config = dict(
    num_hidden_layers=8,
    num_key_value_heads=2,
    hidden_act='tanh_gelu',
    norm_place='pre',
    norm_eps=1e-06,
    positions='learned',
    attn_scale=0.102,
    parallel_block=False,
    init='trunc',
    max_grad_norm=1.0,
    decay_shape='linear',
    max_seq_len=1024,
)
Each number is 128 + 24 x the weight over the matrix's rms, rounded and kept within 0 to 255. Layers, rows and columns count from 0.

# layer 3 MLP up, 3072x768, rms 0.0352, rows 3012-3038, columns 384-511
[[117 119 137 144 159  81 100 134 130 130 112 132 149 117 115 161 140 125 145 140 138 141 126 109 114 130 107 135 160 119 144 136 190 175  96 135 141 102 137 115 130 133 110 145 129 159 128 150 161 159 105 127 180 112 170 123 132 115 102 145 154 136 101 146 133 112  90  92 109 124 124 150 149 138 122 109  93 140 123 123 146 115 126  86 133 122 159 104 164 117 179 107 146 110 130  79 133 127 138 104  79 114 127 148 146  94 138 114 101 171 124 100 168 132 150 148 128 150 148  97  71  82 105 126 126 138 127 164]
 [ 89 123 148 129 107 114 134 151 140  76 171 136 138 139 127 147 129 127 135 124 116 111  86 105 144 132  89 124 125 120 152 128 128  88 133 106 135 115 105 148 159 146  91 159 112 124 132 149 116 155 103 133 185 112 173 102  81 123 154 131 151 115 124 138 120 145 101 144  69 144 157 108  95 102 139 132 128 117 150 141 152 162 157 121 134 107 126 115 160 138 107 116 129  97 142 110 119 118 113 105 151 134 154 108 176 132 132 148  81 185 125 147 105 104 151 146 115 174 133 123 112 130 121  64 171 113 134 128]
 [133 145 174 104 108 140 167 157 122 130 140 139 137 172 171 165 149 165 123 135 110 120 120 129 166 144 125 122  93 147 121 123 170 151 138 126 134  94 139 115 139 111 115 132 104 119 129 123 162 126 118 113 156 154  96 123 112 121 121 116 144 134 130 113 118 147 103 114 110 103 133 154 135 147 137 144 149 133 136 124 120  99 121 127 117 131 108 155 138 177 127 109 115 119 108 134 121 150 142 119 147 117 139 132 142 114  96 112 144 130 127 115 108  91 126  99 135 135  97 117 127 107 166 124 118 143 149 132]
 [140 171 146 113 131 144 151 150 137 140 153 161 132 119 143 177 109 129 112 105  89 146 128 125 105 127 138 134 150 125 166 135 130 107 101 118 162 143 153 131 137 142 155 133 188  66 103 166 134 147 130 116  95 120 120 151 103 116 129  92 191 117 100 111 147 125 104  88 119 176 140 168 161 155 144 180 149 124 172  68  96 130 149 168 144 103 117 103 129 114  96  97 134 113 105 153  98 143  87 101  93 116 132 115 145 128 130 117 148 145 139 106 133 102 138 136  89 104 130 107 133 145 146 126 132 109 100 110]
 [162 121 143 130 165 150 129 126 122 115 142 129 132 144 101  51 107  89 117 117 117 130 127  96 166 124 152 105 182 140  95 105 160 133 121 110 117  86 111 136 143  84  84 125 159 148 123 119 151 101 137  97 143  74  93 129  88 140 156 143 127 119  84 139 155 132 133 141 105  98 122 142 111 170 153 114 102 125 114 104 128 125 117 104 121 145 139 147 122 114 129 134 139 107 147 156 144  78 169 144 114 143 102 153 134 116 136 163 145 141 129 115  88 113 121 130 109  99 157 124 102 120 105 119 183 100 160 114]
 [110 146 157 148 120  96 116 177 163 144 200 152 136 153 131 126 131 167 127  94 171 132 140 121 148 141 139 141 133 111 109 110 115 148 149 109 129  98 131  41 114 129 144 129 110 164  81 112 130 147 124  73 138  93 118 140 157 100 146 161 142 151 108 117 153  99 145  79 137 112 143 123 117 172 131 135  76 165 114 134 157 132 127 141 134 124 147 117 125 119 131 146 128 137 147 117 132 150 120 101 120 158  84 133 149 113  58 115 109 122 175 127  73 149  86 129 143  91  86 106 126 146 118 100 103  95 151 133]
 [125 135 173  79 148  60 128 148 127 114 112 131 146 128 128 132 117 125 143 113 100 131 124  91 126 115 116 133 163 123 144 145 129 112 122 143 124  66 143 130 130 134 145 142 143 122 121 141  97 145 130 114 153 113 117  72  96  92 127 158 134 103 105 153 166  91  86 120 112 126 114  98 141 121 123 102 131 131 117  89 121 165 106 136 139 158 130 159 138  64 123 127 118 114 154  97 144 141 149 133 139 119 141 137 140 172 136 125 117 135 134 148  85 155 113 126 141 139  96 151 152  76 117 150 135 135 132 160]
 [ 96 146 152 114 107 143 162 153 123 160 142 129 138 141 123 100  92 160 126 144 125 136 135  91 126 159 104 135 119 100  98 125 141 127 105 175  94 113 107 113 135 117 146 122 116 128 131  71 123 139  98  89  97  90 135 155 177 131 107 173 134  86 183 114 106 101 117 101 166  67  83 145 141 144 137 127 133 143 138 133 123 157 127 143 125 131 109 170 115 112 109 129 144 142 136 111 170 154 112 106 143 169 169 145 104 155 133  99 117 126 114 133 159 118 139 128 160 107  98  96 127 125 181 101 124  98 113  91]
 [135 116 118 139 114 138 131 109 136 128 116 126 111 136 150 101 109 124 137 113 148 143 152  87 132 117  97 136 135 109 157 126 144 116 121 131 119 109 107 133 148 136 110 130 158 117 127 136 122 130 154  88 171 106 163 158 121 129 120 145 117 121 132 128 150 123 126 117 121 121 104  99  98 134 119 119 107 134 166 126 150  79 153 105 129 146  88  97 119 160 123 109 137 142 118 104 134  90 150 104 141 136 130 113 127 115 130 114 155 134 111 140 127 158 149 123 109 142 151 125 138 129 123 123 176 169 118 116]
 [160 143 146 120 109 138  82 160 126 106 120 105 136 139 135 138  95 107 124 159 119 131 158 104 128 151 114 123 106 110 146 121 131 108 144 119 101 152 115 125 163 127 168 156 104 102 118 124  99 151 150 140 109 131 101 126 148  74  86 138 126  92 105 135 121 135  98 109 139 147 204 132 134 126 173 142 117 172 133 137 112 173 104 147 192  80 100 136 122 120 150 121 118 118 133 142 153 135 114 143 141 135 132 108 132 149 129  96 123 123 134 138 157 144 150 118 129 193 115 124 130 103  71 153 117 109  99 133]
 [161 145 163 126 116 123 173 146 139 123 138 121 111 116  92 126 124 167 179 144 107 140 150 104 159 147 126  93 101 174 104 111 132 132 163 135 155  96 114 135 106 105 149 137 106 143 132 111 121 172 119 136 139 122 121  89 106 172 142 116 128 130 111 141 113 120  76 106 147 105 103 137 113 135 152 173 124 111 124 133 106 165 124 163 104 146 117 136 116 130 125 150 123 122 106 131 140 127 103 128 167  93 148  98 137 123  98 102 112 158 111 141  99 135 132 148  99 113 115 141 155 156 121  96 128 136 150 139]
 [134 124 156 183  62 138 134 139 129 101 117 132  92 180 144 150 157 102  97 136 100 155 105 107 116 147 136 122 135 157 155 143 147 179 114 103 106 138 114 121 123 138 140 148 166 141 113 150 100 167 130 106 131 116 127 127 140 103 136 149 163  89 102 120 112  83  91 125 144 146 151  80 180 130 106 131 115 130 109 128 126 189 127 128 172 130 113 148 130 179  97 119 160 136 117 121 116 159  93 139 114 154 121 123 126 132 122 111 140 125 126 140 126 130 142 143 153 112 116 143 109 137 101 129  90 136  74 104]
 [112  79 128 108 116 103 123 138 131 144 171 126  84 104 123 123 129 131 144 150 150 124 125 122 150 132 116 122 107 140 150 149 167 133 135 135 136 125 177  97 147 127  83 110 118 160 152 137 114 139 167  95 169  74  86 122 122  75 107 108 143 165 158 122 121  96 161 109 149 112 133 116 117 150 119 111 144 129  91 100 124 164 123 130 126 148 152  82 184 110 143 160 127 153 138 163 146 119 127 134 141 103 116 122 148 110 148 100 110 144 174 129 136 134 141 106 166 100 176 110 174 139 124 102 155 123 129  93]
 [ 98 120 119 113  99 141 131 101 153 117 117 117  97 152 128 142 156 153 159 117 112  98 108 142 115 165 119 107  98 126 128  93 213  85 152 166 101 183 117 126 114 146 149 158  77 100 121  43 107  92 141 108 155 127 174 117 140 152 160 116 121 143 169 150  85 107 110 136 150 117 117 161 162 109 107 123 125 121 127 131 117 159 123 102 156 137 200 129 191 117 165  92  98 122 118 105 135 144 183 129 172 104 198 112 146 128 178 162 111 182  97 105 125 119 157  97 144 131 144 122 158 103 116 129 131 103  93 133]
 [166 141 147 181 122 157 199 157 114 143 142 148 158 136 149 109 162 159 177 127 107 163 173 137  96 126 116 147 108 141  88 205 138 139 150 137 129 148 138 124 130 111 115 120 166 122 153  99 122 122 124 161 156 115 129 112 112 105 114 142 126 112 150 165 128 107 108  90 152 149 107 165 148  72  83 145 167 103 162 110  79 135 181 135 113 144 120 133 137 123 110  82 146 133 127 146 126 145 117  95  75 116 111 143 144 112 103 147  80 149 104 121  95 142 138 125 105 136  96 106 142  99 166  58 136 170 137  86]
 [153  48 139 116  63 110 151 155 113 144 126 147 155 144 113  90 134 124 162 176 100 129  88 130 130 148 139 159 169 131 128  77 140 124 133 145 138 110 131 116 128 120 102 151 108 129 137  94 157 159 115 118 104  97  99  91  93 107 136  98 102 110 108 120 146  89 165  83 141 124 118 150 162 112 130 134  90 131 147 128 109 130 135 146 130 106 101 136 134 112 132 121 164 144 142 131 137 113 146 105 106 131 112 136 121 127 120 150 138 155 133  98  92 131 164 119 125 177 115 107  98 119 153 137 108 110 107 130]
 [164 115 187 113 121 113 153 115 105 151 141 127 141 180 147  99 123 105 107 105 109 119 159  73 143 112 168 137 123 145 147 166 159 115  95 159 155 117 141 136 138  93 100 129 127 127 126  70 136 125 134 110 157 142 120 151 125  87  90 159 153 161 127  92 135 133 104 108 120 114 130  67 155 160 138 130 185 142 126 117  97 140 118 137 154 198 113 167 130 134 128 117 145  96 126 147 141 106 157 123 119 125 135 149 136 102 171 146 116 144 119 174 151 150 116 136 135 111  94 117 149 142  92 115 107 156 152 142]
 [120 174 130 127 139  94 130 165 125 157 114 119 139 137 146  88 109 167  86 138 124 152 158 167 130 136 163 134 117 123  93 133 128  92 147 155 174  81  83 126 137 102 162 132 160  94 120 106 112 127  97  89 177  95 142 162 107 129 132 120 147  99 115 130 101 141 100 155 146 127 102 114 134 171 152 132 100 148 109 114 115  96 137 138 137 115 162 138 134 100 132  88 149 131 103 159 140 108 132 146 176 185 117 145 108 139 125 163 125 122 137 131 139 109 133 122 111  88 139 121 155 120 130 113 118 125 120 138]
 [122  82 158 145 111 154 120 124 147 107 155 151 121 101 152 126 149 111 112 120 109 115 136 101 145 125 102 141 132 127 141 106 101  98 130 127 151  88 156 116 143 114 129 132 112 121 147 137 151  74 102 145 110 144 115 146 151 132  74 157 173 102 156  90 140 129 149 186 128 127 113 116 123  96 153 122 121 142 120 153 138 156 135 189  98 135 164 127 163 156  98 145 142 110 132 105 193 151  98 135 159 127  83 138 153 164  95 145  90 116 138  87 143  96 128  67 171 154  90 127 182 162 113 104  74 126  89 103]
 [147 106 121 136 150 158 158 160 130  82 110 120 109 136 111 145 130 113 123  94 154  90 120  96 115 126 126 140 167 140 147 152 131 125  92 115 127 147  78 158 119 128 112 121 172 131 136 171 140 124 133 139  81 138 121 133 145 148  83 132 163  85 162 163 137  88  77 164 112 157 117 157 134  66  90 162 114 136 147 130  93 138 119 128 183 113 103 138 165 171 112 104  98 129 171 143 114 133 175 130 218 132 138 129 140 116 121  96  67 139 149 158 143  91  65 132 122 140 109 109 147 130 123  62 122 136  97 164]
 [136 148 146 101 155 132 130 189 147 156 147 149 108 143 131 134 122 207 108 105 154 141 118 152 122 119 144 124 160 122 173  43 144 100 146 168 157 162 125 120 139  96 136 163 183 151 149 115 148 152 160 156 159 113 154 114 139  97 149 147 154 158 137 127 168 127 129 138 114  90 107  74 176  86 150 138 111 166 142 135  94 169 121 109 177 110 119 125 182 155 161 151 129 106 151 150 157 151 104  84 153 108 130 131 121 119  50 111  94 153 142 119 121 130  88 173 132 105 102 129 113 121  79 130 106 103 113 127]
 [151 110 133 136 118 149 107 121  91 144 104 135 157 143 116 165 137 115 122 110 140 156 119 145 112 124  92 115 170 110 137  95 115  91 157  90 119 114 109 129 120 149  92 126 126 108 158 141 109 132 128 161 103 123 107 132 139 139 154 106 123 120 175 144 122 101 169 136 111 106 154  82 147 128 136 154 139 127 144 128  91 128 134 127 125 107 177 117 100 146 144 169 140 140 131 108 182 131 161 123 157  89 121 126 126 154 110 130  92 127 104  92 129  92 123 122 189 156 143  91 102 105 116 135  76 101 150 129]
 [134 122 162 150 138 117 127 123 136 162 147 109 110 144 147 185 109 122 104 149 136 139 130 123 143 151 121 136 135 125 135 126 146 127 165 104 173 136 122 134  93  75 107 139  94 107 152  94 128 146 130 139 123 102 146 109 141 133 118 139 124 119 105 126 112 116 142 163 162 133 121 112 174 143 130 109 122 162  38 129 132 107 112 130 153 127 119 159 101 125  95 104 169 150 128 142 182 130 100 134 113 107 118  92 140 107 149 112 136 146  84  90 110 138 162 152 128 101 129 132 165 150 153 148 148 106 125 167]
 [141 121 161 136 102  85 105 118 116 170 131  95  95 133 134 168 145  93  69 101 119 119 108 127 129 146 117 145 160 134  69  90 144 124 145 125 164 114 130 139 105 133  73 123 106 109 138 127 150 123  94  77  78 114 132 192 125 133 162 144 115 139 150 125 118 135 166 133  44 107 128 164 186 136 168 111 110 172 142 159 119 125 160 118 152 142 178  77 180  98 141  86 148 171 124 161  91 162 163 137 160 166  96 131 150 148 175 115 131 121 164 158 108 124 108 100 146 122  99 138  63 147  66 128 125 145 126 150]
 [142 135 157  86 142 140 118 120 118 123 109 152 150 118 131 155  83 116 145  99 116 127 140 106 102 103 150 118 122 116  68 173  72 133 142 139 132 139 138 121 153 139 161 187 150 111 141 136  88 126 156 186 145 108 145 111  86 159 144 126 102  92  82 142 100 167  72  93 127 157 131 150 117 122 128 140 135 129 196 142 135 162 119 139 156  99 141 157 138 136 168 103 112 100 132 122 123  88 111 134 169 124 112 163 109 143 153 136  68 157 139 114  69 134 136  90  84 139  81 146 124 131  87 143 116 107 126 166]
 [105 153 136 138  96  99 121 167 103 112 112 125 112 137 123 107 109 143 154 124 118  90 117 123 133 112 117 109 110 135 159 113 117 160 170 121 116 135 158 120 115  87 155 104  88 158 140 105 114 106 112 132 127 124 115 127 131 137 132 170 136 114 140 110 183  91 168 117  91  55  97 126 126 142 151 146  99 126 121 176 122 124 150 175 133 161 118 124 124 172 151 135 146 148 123 130 110 107 168 185  80 143 122 129  97 132  98 127 121 107 152 153  76 138 111 145 114 129 102 134 139 114 153 132 119  70 145 125]
 [179  85  99 112 130 135 175 166 118 134  96 131 175 159 121 116 125 112 148 144 155 115 115  96 137 128  87 128 118 101 127 146 107 114 118 127  95 103 131 146 112 118 119 166 121 107  98 122 168 145 154 103 126  96 130  85 161  98 112 160 134 107 139 188 121 188  93 130 151 165  92 101 157  99 124 124 123 106 105  89 125  94 101 111 118 111 121 167 171 160 125 136 142 134 118 139 157  91 158  91 137  86 116 154  98 120  99 145 119 124 106 122 123 121 145 152  63 152  79 143 149 160 137 124 123 113  80 132]]
# layer 3 MLP down (transposed), 3072x768, rms 0.032, rows 3012-3038, columns 384-511
[[131 156 153  88 102 101 145 119 146 106 117 146 120 140 117 130 117 160 144 139 109 116 111 112  92 113  97 100 112 141 173  83 164  96 129 133 139 158  80  90 123 120 145 132 130 137 142 124  98 104 133 161 144 183 106 116 130 111 122 117 117 103 153 165 116  96 133 143 130 134 129 116 150 131 130 130 170 129 109  92 130 141  72  88 133 174 150 179 139 134 132 118 132 152 135 177 153 106 128  99 171 129 175 117 115 121 126 115 141 121 124 173  92 144 150 105 139 128 126 119 150 114 156 101  99 118 138 135]
 [159 159 137 109 189  97 183  86 111 148 177 128 168 113 150 122 136 122 108  99 110  57  48 127 149 119 175 148 164  92 105  84  63 125  74 117 125 140 103 151 107 114 112 113 175 146 149 129 185 146  87  89 111  60 130  29 113  88 138  97 163  84 125 143 110 100 149 110 153  99 159 157 150 143 130  85 123 106  84  86 147  97  84 144 167 124 183  69 113 181 156 118 153  82 133 135 165 107 169  54 122  96 131 168 117  64 148  88 169 113 105 140 106  84 129 170 191 119 160 150 148  77  93 122 172 206  88  99]
 [126 127 122 108 116 137 138 136 128 105 143 138  62 124 105 132 104 124 155 123 160 152 116 121 138 166  94 109 104 133 146 103 156 159 119 100 113 115 128 104  98 119 131 127 156 163 152 102  95 167 134 103 146 160 101 176 155 138  88 115 148 129 151 125  97 155 136 118 107 148 100 146 152 117 112 161 134 119  99 128  97 121 119 144 118 153 150  94 124 121 125 131 141  90 107 125 127 158 113  69 119 121 106 127 131 139 126 137 149 124 137 118 114  99 127 149 125 114 133  96 135  84 144 126 130 102 162 125]
 [124 104  99  78 144 109 144 139  92 141 126 126 113 109 144 116 103  86 171 153  98 163 133  99  97 118 121 152 149 134 102 148 135 139 143 112 170 140  78 105  97 113 129  53 100 146 157  92  79 138 116 106 110 115 149 121 132 103 123 126 124 164 150 129  94 164  99 127 149 103 101 133  81 148 161 136 130 120 145 159 121 104 153 122 101 115 118 136 143 102 123  91 133 134 142 144 129 143  73 127 118 101 116 124 109 121 138 111  99 127 107 131 168 137 148  86 114 147 121  73 119 118 133 126 124 127 144 141]
 [162 113 117 105  91 132 133  80 116 203 117 131 133 147 128 153 121 108 100 147  97 134  62  89 164 125 153 136 113 117 117 134 173 128 124 126 127 130 106 114 157 112 116 162 126 110 149 150 148 148 140 158 143 121 147 133 169 110 115 152 110 136 120 123 128 179 134 111  90 139 136 154 102 102 169 107 161  91 132 133  99 157 136 121 119 120 153 112 124  94 128 152 175 137 132 123 108 169 129 106 121 120 132 132 125 120 170  91 127 146 104 157 120 129 144 123 114 130 139 104 129  97  92 178 111 130 147 115]
 [123 150 141 104 126 162 152  99 153 124 121 142 162 118 110 157 121 128 133 117 127 145 131  96 100 149 111 138 116 174 138 127 104 136 176 135 127 137 118 100 123 114 114 125 174 152 116 145 122 125 139 123 121 142 136 119 127 157 139  92 128 138 138 106 135  97 110  90 145 130 112 183 134 123 117 101 128 170 130 116 153 141 151  97 134 125 116 141 140 160 140 102 151 140 125 100 140 162 118 114 138 143 181  84 133 140 140 109 121 141 135 111  96 122 141 105 145 146 129 101 117 103 190 154 151 156  81  83]
 [110 124 149 103 139 120 114 138 138 136 103 142 135 179  98  90  64 111 120 131 170 153 143 126 102 154 127 132 125 141 145 112 130 143 158 111 149  74 149 136 155 110 112 116 142 116 121 109 122 160 157 135 102 148 104 113 171 142 145 106 119 150  96 137 150  79 152 149 149 124 110 148 131 102  81 106 128 114  96 125 116 152 134 139 128 121 120 118 123 130 115  84 115 135 115 105 125 141 116 137 135 119 140 111 155 126 141 135 133 127 143 138 125 178 123 102 116 149 162 132 135 108 118 141 144 119 126 143]
 [110  98  96 144 163  80 140 112 129 124 115 140 145 150 160 117 132 179 117  76 108 122 117 135 126 120 174 113 130 138 146 113 196 106 127 147 158 133 119 111  92 133 143 137 146  94 139 135 150 133 111 156  77  93 116 136 126 148 128 105 123 100 138 144 106 111  99 101 143 116 161 140 129 152 124 159 118 128 132 126  92 165 128  99 128  87 162  75 146  92 102 121 126 154 165 112 132 146 147  93  98 136 128 133 130 160 130 153 143 161 161 134 153 154 149 136 155 115 111 139 117  93 114 108 103 168 131 101]
 [147 161 152 136 144 166 119 102 150 133 140 119 119 150 127 134 141 107 127 164 112 180 111 112 145 131 126 134 104 137 135 151 133 147 100 107 140 152  89  99 128 112 133 151 112 148 119 107 114 148 133 123  98 160 123 159  97 139 112 115 137 153 139 117  62 140 151 159 131 141 118 130 144  98 121 113 148 135  66 113  96 160 106 113  80 176 187 136 141 115 121 128 122 127 130 136 148 144 136 103 139 117 144 126 109 129 112 131 129 138 144 119 144 139 141 117 149 117 143 131 127 109 108 112 109  84 148 125]
 [ 69 137 159 129 183 173  94 126 148 126 130 178 120 122 134 168 162 101 139 106 150 120 156 113 158 134 114 177 129 139 112 152  88 118 120 137 143 136 100  85 129 124 151 132 143 196 137 146 144 178 134 109 151 128 138 114 130 162  67 122 141  84 108 125 109 107 134 138 118 115 164  78 130 106 120 125 133 123 170 112 117  97 109 171 135 135 172 101 120 126 128 110 123 139  97 148 112  68 135 131 134 102 151 177 110 108  89 174 173 152 190 121  85 106 124  90 153 156 142 111 111 159 126 147 159 101 155 170]
 [116 137  99 140 113 148 130 128 114 121  83 146 139 124 111 141  96 118 107 111 132 153 158 118 149 132 130 135 152 126 123 130 132 180 114 111 139 139 111 108 138 178 126 107 116 155 136 111 134 118 117 146 103 121 182 178 134 121 124 139 121 167 115 140 123 139 150 107 108 140 139 109 137 122 147 142 153 128 138 137 167 110 177 142 126 121 124 128 113  94 136 126 150 122 102 155 148 150  73 109 129 111  86 151 114 108 170 120 168  95  94 125 112 120 121 119 127 125 129 110 124  99 127 136 143 138 145 152]
 [ 78  77  91 124 127 108  80 138 137 111 149 118 137 144 137 108 144 170 106 115 150 114 118 132 149 142 135 144 151 143 138 134 112 151  75 164 104 151 140  90 135  96 123 123 132 122 132 172 130  80 182 189  92 116 146 132 140 102 133 156 117 108 121 125 173 152 124 134 133 172  69 144 203 158 145 148 138 140 120 104 157 154  59 153  81 119 123  99 116 115 175  91 103 106 140 143  85 151 128 125 117 116  91 102 160 125 164 110 172 134 109 113 131 105 116 127 156 130 156 151 154 133 121 104 165 111 103 155]
 [106 155 111 161 106 125 170 110 137 123 125 131 122 115 122 144 167 123 108 122 109 110 114 152 131 124 134 127 127 116 109 122 118 158 128 124  93 155 162 126 142 160 142 118 107 115 118 125 131 119 117 126 154 142 115 148 149 118 133 122 125 177  77  84 164 133 132 139 121 159 128 142 132 105 112 139 114 127 108 119 145 176 112 150 112 101 123 140 158 133 106 137 143 117 102 138 125 137 124 148 132 127 110 132 100 117 107 161 137 149 139 116 139 150 111 173 146 146 143 146 123 131 147 128 132 107 103 153]
 [115 157 109 109 113 135  83 117 103 154 106 137 110  61 110 123 156  83 114 136  90 107  61 135 120  90 118 171 161  84 131 143 111 142 121 104 154 159 105 111 144 124  93 172 115 194 119 131 161 145  89 172 158 192 110 110 113  85 147 115 135 123 129 121 105 114 127 130 109 130  97 151 100 114 116 112 229 158 129 110 125 113 107  65 140 110 153 181 159 150 109 122 112 126 136 133 114  94  96 104 169 182 143  96 130  97  96 140 151 112 146 161 108 155  87 124 104 101 104 145 113 144 116 108 158 107 202 117]
 [111 100 110 110 141 133 186 119  81 119 121 156 108 139  89 136 137  86 138 113 108  95 118 133 114 105 138 156 136  96 122 140 161 140 149 160  87 121 103 114 169 135 140 118 106  80 111 128 120 115 125 153 109 127 106 151 106 175 149 103 128 106  87 179 141 167 121 138  84 140 149  82 155 137 122 120 143 127 131  82 135 133 125 102  77 154 115 155 176 128 131 109 111 122 140 135 150 200 116 147  70 167 161 192 120 130 162 166 116 143 118 134 136 147 150 151 130 132 127 139 144 177 159  96 150 151 131 140]
 [140 126 123  93 168  92 163 171 115 176 163 178 126 136 143  96 121 145 153 121 126 102  97 110 147 117 120 105 129 126 108 110 166 157 132 109 109 117 107 114 139 115 112 154 117  98 162 145 115 128 129 165 171 158 157 167 106 108 111 100 111 101 130 148  62 104 130 150 117 177 167 130 137 153 130 109  96 164 104  97 111 148 140 133 133 159 132 110 124  77 119  87 136 114 155  92 137 132 136 146 122 106 128 170  94 129 117 168 124  85 105 156 109 143 116 164 145 131 172 123 165 125 120 141 154 123 152 131]
 [136 101 162 156 118 129 113 144 143 116 163 109 104 144 172 145 107 132 133  92 132 112 142 133 142  86 139  92 120 105  79  75 124 125 127 142  83 138 129 120 128  76  98 126 154 124 119 156 152 171 169 105 136 166 108 156 143 148 103 117 133 129 166 131 156 152 138 103 131  89 121 132  92  85 136 113  93 119 118 102 107 120 119 117  76  81 121 132 137 132 150 132 145 143 111 138 113 144 189 132 154 100 112 128 120 149 127 164 179 151 125 102 103 116 113 119 101 131 112 129 113 152 117 148 124 168 120 130]
 [139 110 105 104 158 121 155  99 155 145 111  87 179 142 152 139 142 142 106 119 132 147  92 124 141 139 137 124  97 124 128  79 141 153  51 133 108  91  74 154 138 118 137 117 116 117  92 101 104  90 100  81 178 135  97 163  79 151 149 117 119 120 130 157 105 127 112 160 133 143  91  80  89 119 155 124 135  73 172 133 110 113 127 160 144 162 143 159 163 137 138 142 153 103 140  97 152  83 115 103 143 156 147 134 166 101 130 109 124  88 126 115 153 116 118 148 121 156 158 125 178 152 112 143 101 161 108 136]
 [122 110 122 123 108 133 175 109 140  75 149 137 162 140  92  98 102 114 169 122 114  62 171  94 145 145 119 137  93 105 112 114 103 151 136 169 138  96 158 167 110 144 120 149 156 146 141 169  95 103 118  72 121 192 120 147 133 124 129 161 156 143 136 129 141 140 163 185 111 141  93 114 155 144 147 112 123 117 162 129  87 125 107 134 181 172 140 140 137 144 113 156 108 164 128  73 111 130 125 114  98 103 136 100 149 156 121 169 131 124 138 115  97 116 133 139 163 114 121 117 145 128 125  93 122 114  67 111]
 [149 123 168 150 131 118 170 110  95 172 118 135 149 101 124 111 118 178  92 147  94 124 137 107 165 133 138 135 135 147 147  96 133 102  93 124 119 137  75 129  97 105  73 118 139  98 141  82 122  79 131 176 120  97 155  96 114 119 148 169 126 170 133 138  97 110 154 116 164 115 140 151 119 124 160 152 137 115  96  68 145 144 137 134 100 112 121 139 150 155 168 129 117 158 176 132 104 134 145 167 121 104 120 153 123 141 125 124 131 144  44  87 143 156 115 168 182 149 130 132 186 126 135 139 191 121 147  94]
 [122 120 137 136 104 117 106  88 108  63 104 133 171  76 125 128 100  84 123 155  68 118 155  55 118 164 147 174  83 134  99 158 113 166  88  68  76  61 128 133 106 147  87 117  74  84  56 121 138  94 110  82  95 190 107 152 162 149 190  88 164  77 144 135 117 161 120 105 127 157 145 121  77 158 113 130 107  74 106 157 131  83 135 156  97 132 114 133  75 113  56  47 125 156  63 103 115  91 108 219 103 134  94  90 125 154 216 140 146  76 128  96 110 181 150  39 143 148 127 140 133 140 164  68 116 105 130 158]
 [105 123 132 104 140  97 180 136 126 118 118 137 104 119 138  89 124 156 167 136 108 139 109 103 135 136 117 158 101 101 108 118 153 128 108 186 136 112 135 141 105  76 127 144 137 170 131 100 160 136 130 108 172  91 134 160 135 139 148 115 116 145 129  98 106 156  97  90 117 101 126 120  85 125 115 157 124 116  86  97 125 137 129 130  83 161 102 152 108 127 126 108 129 135 121  83 122 149 139  99 106 132 116 137 148 140  70 148 126 113 122 137 156 118 102 145  95 143  42 130 151 164 141 138 143 132 131  76]
 [133 124 145 167 172 146 133 141 133 138 143 119 140  90 116 110 129 150 122 162 100 151 131 121  99 100 143 146 103 123 126 121 149 116 122 119 131 118 147 120 135 114 111  91 147 169 164 160 156 128 150 161 130 114 119 144  90 140  94 117 142  79 111  90 115 148 158  83 167 125 149 116 101 134 106 123 156 151 111 136 100 131 108 111 106 143 122 140 134 124 137 115 141 134 125 113 112 120 150 145 106 120 151 166 159 136  83 128 138 142 103 105  98 135 131 122 146 101 156 147 136 159 160 149 142 122 151  95]
 [124 153 129 147 104 122 122 143 140 105 123 128  70 115 144 132 104  97 143 128  93  78 196 176 119 190 109 121 121 149  66 133 152  90 163 105 152 121 140 140 146 131 136 104  95 108 121  96 122 163 152 113  66 126 166 126 145 111 100 114 147 151 107  86 193 191 121  90 137  83 113 170 158 111 120  95 137 107 131 184 151 139 104 187 136 121 109 113  93 121 176 130 148 137 125 135 138  95 128  92 127 168 125  99 130 111 104 121 132 164 139 146 146 158 158 152 113 118  83 144 100 150  93 170 104 141 158 114]
 [124 110 148 121 144 110 128 160 110 115 146 123 136 116 134 104 138  83  92 151  97  89 109 114 157 131 119 149 136 150 102  94 120 114 112 111 135  76 142 103 115  97 153 110 128 145 136 124 144 166 133  83 131 144 134 113 119 158 158 154 131 137 112 134 162 133 103 175 164 137 114 109 130 143 140 103 141 128 131 135 105  85 116 128 168 136 139 147 142 137 135 136 147 162 101 139 121 126 110 112 150 115 133 126 133 151 143 132 166 156 129  78  90 145 125 106 119 119 173 136 131 129 152 112 104  96 151 127]
 [129  86 146  99 134 124 120 107 157 164 130 114  93 131  89 145 177 127 111 148 155 121  73 144 127 112 133 120 102 142 133 165  99 176 132 121 104 112 142 148 111 131 115 118 120 156 158 104 132 128 147 140 126 114 166 124 132 106 125 125 101 126  84 132  87 135  94 131 124 148 138 162 129 107 168 164 144  65 134 139 139 127  73 119 162 113 118 136 128 171 150 142 127 159 129 165  78 172 157 102 100 110 140 140 134 122 118 121 116 120 131 131 152 131 131 120 120 144 110 134 119 131 135 144 116 114 122 134]
 [139 122 108 136 126  71 115  75 151 109 121 151 101 123 158 124 134 141 129 107 104 124 114 173 134 131 117 146  98 137 128 123 144 165 113 148 135 100 106 121 175 153 107 151 103 137 161 110 128 116 127 157 131 144 107 123  81 108 161 137 154 134 114  71 130 130 138 122 174 167 115 159 123 153 167 134 146 157 137 147 144 109 103 140 125 143 114 121 101 121 114 154 133 123 113 124 126 135  92 152 133 139 151 141 138 117 123 114 103 129 129 105 175 136  76  93 173 101 150 118  91 108  86 129 134 107 117 100]]